Part of a small language model's weights.
Size: 13 layers, width 192, 12 heads of 32 (6 for keys and values), vocabulary 4096, 8.29M parameters.
Architecture: RMSNorm before each block, rotary positions, no biases in attention or MLP, untied embeddings.
Each number is 500 + 25 x the weight over the matrix's rms, rounded and kept within 0 to 999. Layers, rows and columns count from 0. Numbers have three digits each.

# layer 10 MLP up, 512x192, rms 0.0507, rows 392-410, columns 48-95
515512481488520477511506513491510479504500493551525507519480498486491488468461536510497529506493523472493476492513503458487498446535460464474523
522461529501491465505487509471504452471493528464498505502484464503482483470485505533552463461464519475457496555508533510527457493508459489492502
486475479529482492498492515494480522504495507512517498512455450548516521496544522454528524509497542510491460506510508479549513510496520480536505
521484493521512490443513531496521492490519503481517518498530485482486496460466513473501485510524519480503509472509536522516485498513480478505493
505483511499493512497481453508516549500525541441528509505553479482541507482475505476490481501544526517473521500544509507486513507497473488511494
482495504520485496462469525514565489497421466475519545512510438473461546442515509465505532492493475497483521505505484440486486502503458483516541
488507491486507490495493479529505485499516498546462464500518527483525502510541532484507486545506518556468546500462527467503536474472487544467463
462492507476493508468472527506468493513515499462493541473518507502522483484503518523497530557542508498554463487499480481552521487516507489511511
528514519494527450515512491528501476479512475546481483517502482476502462524479515487551514464503499468494512463513484468512530502537480484448475
512510467482481525525513501490452511510452499519506478525522500516532511509487511577476514467469458513524500507530472507472497518561479514506547
473502508475523569509522525531488511533474520537512507455512482518528490474516488452504467493470502496521422506495459498514449519509501487474492
473496486473479469504518513507460510527499509478488493491488492555532512462482500505537494449518491515475513485488452497505471466519469499481477
485491494476485494496506490542508464480492519488520450500497562487474474503512493508512528452511496470512465462534505527499502477501501536523489
449517513470497493500458484480452485532462531505479477486480513515530482523504523481523506492498500496496469508466500456511467470517515486512518
439494474446552483486509473524516509465526537494504473507498529496477479519457516503488481553555485500471499482542451496497488476508488472515492
512457525523506505500468516517514528498527496507530472504506472485510488503520514468524434485475513523491512537490521484494512506478546478512477
507461480460490489453545489511460523456465548487526491487484506472508464460492488480523488516470528474513519486511442451535544518560527512550513
493501520526495537500501506473438528503506507463514493490495520467493504542546468526516558516484479485555509478504490508494465518498503521489539
487481503500504519535516526479455483502473496472504494424489507481504531563532527476481439509455495494506440533520540491494519509469516514525507
# layer 10 MLP down (transposed), 512x192, rms 0.0489, rows 392-410, columns 48-95
532517511519468498481479521444488502504499473503465521477488510480523499506528473505535477526541482506474509544479510492495467460504484487463500
522523515486506509481549464513533539500542485451480512496476485520533530472481526521490466478503445510486505508510457435517524490526489519487538
498497501486516468590507521465532557517526503513500519512487551557456459485450491525501515519476482506477541485478463481517534478503506493508490
493473504518474495498481539481514488491535478494536543517519475532489520504477491470559472541470530560480472528520527486492500504487474568439483
491484475487491494538526486484518499482537503502498483502558508510501472501491523435488499500501475502501504453524511481491480513528491587517477
539500476438490510499524539529466496484532548508483490531516539466502503540497491515506499466458535512506483509502510535501483506490500493498484
521430505477517501503519481508514505480491523513464489483568489498513487496517502502502501478479479530491500438509509468494453497456523499527473
538570475560492509486501488537478494481460512506526474509498464517495521518498512522452503463486497501507486500464517534458516517508488486481529
510475516526546512501522449551504493522499506470467502486503529520538530536535481501505494502509546453471542505519514483494527495504518501473475
533486482484533501526491524501534496489506530461527490498515481479460518463512495450530507515450514529486493474484484501455473486525482522526471
489552483518463523523523503502497491483475483481511536492536529478462506505492469513488501497508518461494493486532492468524505533515462482503498
528552471480466513476485468543509486504485504461482496514501476466462464527531517504509535482495490489516519537510478492529509499519469536458458
505445482513567489484514509501546522465496496488492524486529488499483502523519513470507501487498508475513488515450469498534480494463526478512534
483452509477540494511521459532467463520516473469452475505496501516502497468463500515498480524492484531483491491530443531520507485489515471519548
497541484476450510459529492507534523520504484532537504493470519520490509496509514514512499441488478496500542513482499500509518519511543479510483
508437465508489502503544455536483501477528526490551515450501495474479476503476515524471503500481486477502499527480497476499499539508479524535481
470382492455520502473506508462505493538506472541489467484450524497491513506502475520491497484479515521512500500454519519535549469495500490498546
512486467513465494496488481507524446547507528496501504519511540475516458524506478548439522517519492536548530493506483522485528496502544497476526
479433531535506511431476491491530476448456486499493528550508484492496483480532516477496514473478496498525487496493508498531505491509509510473507
# layer 10 MLP gate, 512x192, rms 0.0511, rows 393-411, columns 48-95
479459510518508479482501552472511500491482534477494515498547555529451475479513473519491461494556458515437506539511452517476470505534512529500543
538490524473488491452501509508535507452467521452513474517511566521486523497509499467513501490534512477502496522499523521485515491540527484491522
443500495472518437545501503465514525510501541462544492528482528452476469514510471504510447445508520485483472500453544485475481505489494499505483
490440475507508478465449507478531514512527483508495468503511514511478478519511523541530550472500506515484522427493502509493491510511491504499486
527488487505472534488489516558519476469507494499527500478531525459492506528510473467490502509517484505509551485515511501474500475502534503506506
521481511475486487489470521462473530497486467520479495481499500492520486476513542477509495464466495483527475484525502496456481508508509482504521
457518515476514459481487526501500487522543519490487521460501481493536487521464477474541525502475532501455492486462495482534537486524485508463538
503473516484537504542455525506466540508478503493485505451518469484531448530483521524504476495502548566511498526475425479524523516494497500502529
486475507483504480511519494460493506526492479553513532542494498518568485549524510509503475516519496501491510532497481498482484463495515499520467
483469498496480491466537501538496500506447520517500479503455474515498518509498495469490505483509474512503547499470513500495492522501521511548504
486512504509529489530470498530556530481499516505510480463533498485516495504492485466487464521519556500488445493463511507501497515454555509475448
539479473479489502521522505514507549491521469497562482552496476502497442460536492482512455539543561548473493509476487490511516464505520487523510
451495572504521495533505535535445521461521470498530483488482520468498511466492509499526491466457464523519514461508489543523500487473505509495526
471503536504488504476510488498488508512512529487492500499475529502532497429513507493481485482533492477527504496482485493526513469519457499545464
502494522499515473504513475544507494497540509467481480523467496425495495510448430459499502509494500526528509509444432489514491498487505506512526
485513499501486483548416494514490454552532473503477528504508552530503512494539486506431516463491526510472510470497545512551504493491481511457466
492515497534545493501458508518536548449505528500449435532473505488477496478516532479507521482501525510487513454492466488507485501482482474478513
443551497523511507500511512470462525501473538516533491486451447494451456562514503468473492484516533497484473506478511511502510493520467502529495
467470499523474483506489523510505512506520516453485510521487515475530494544496486491473512477503467496483498504526484490543540514516502542474422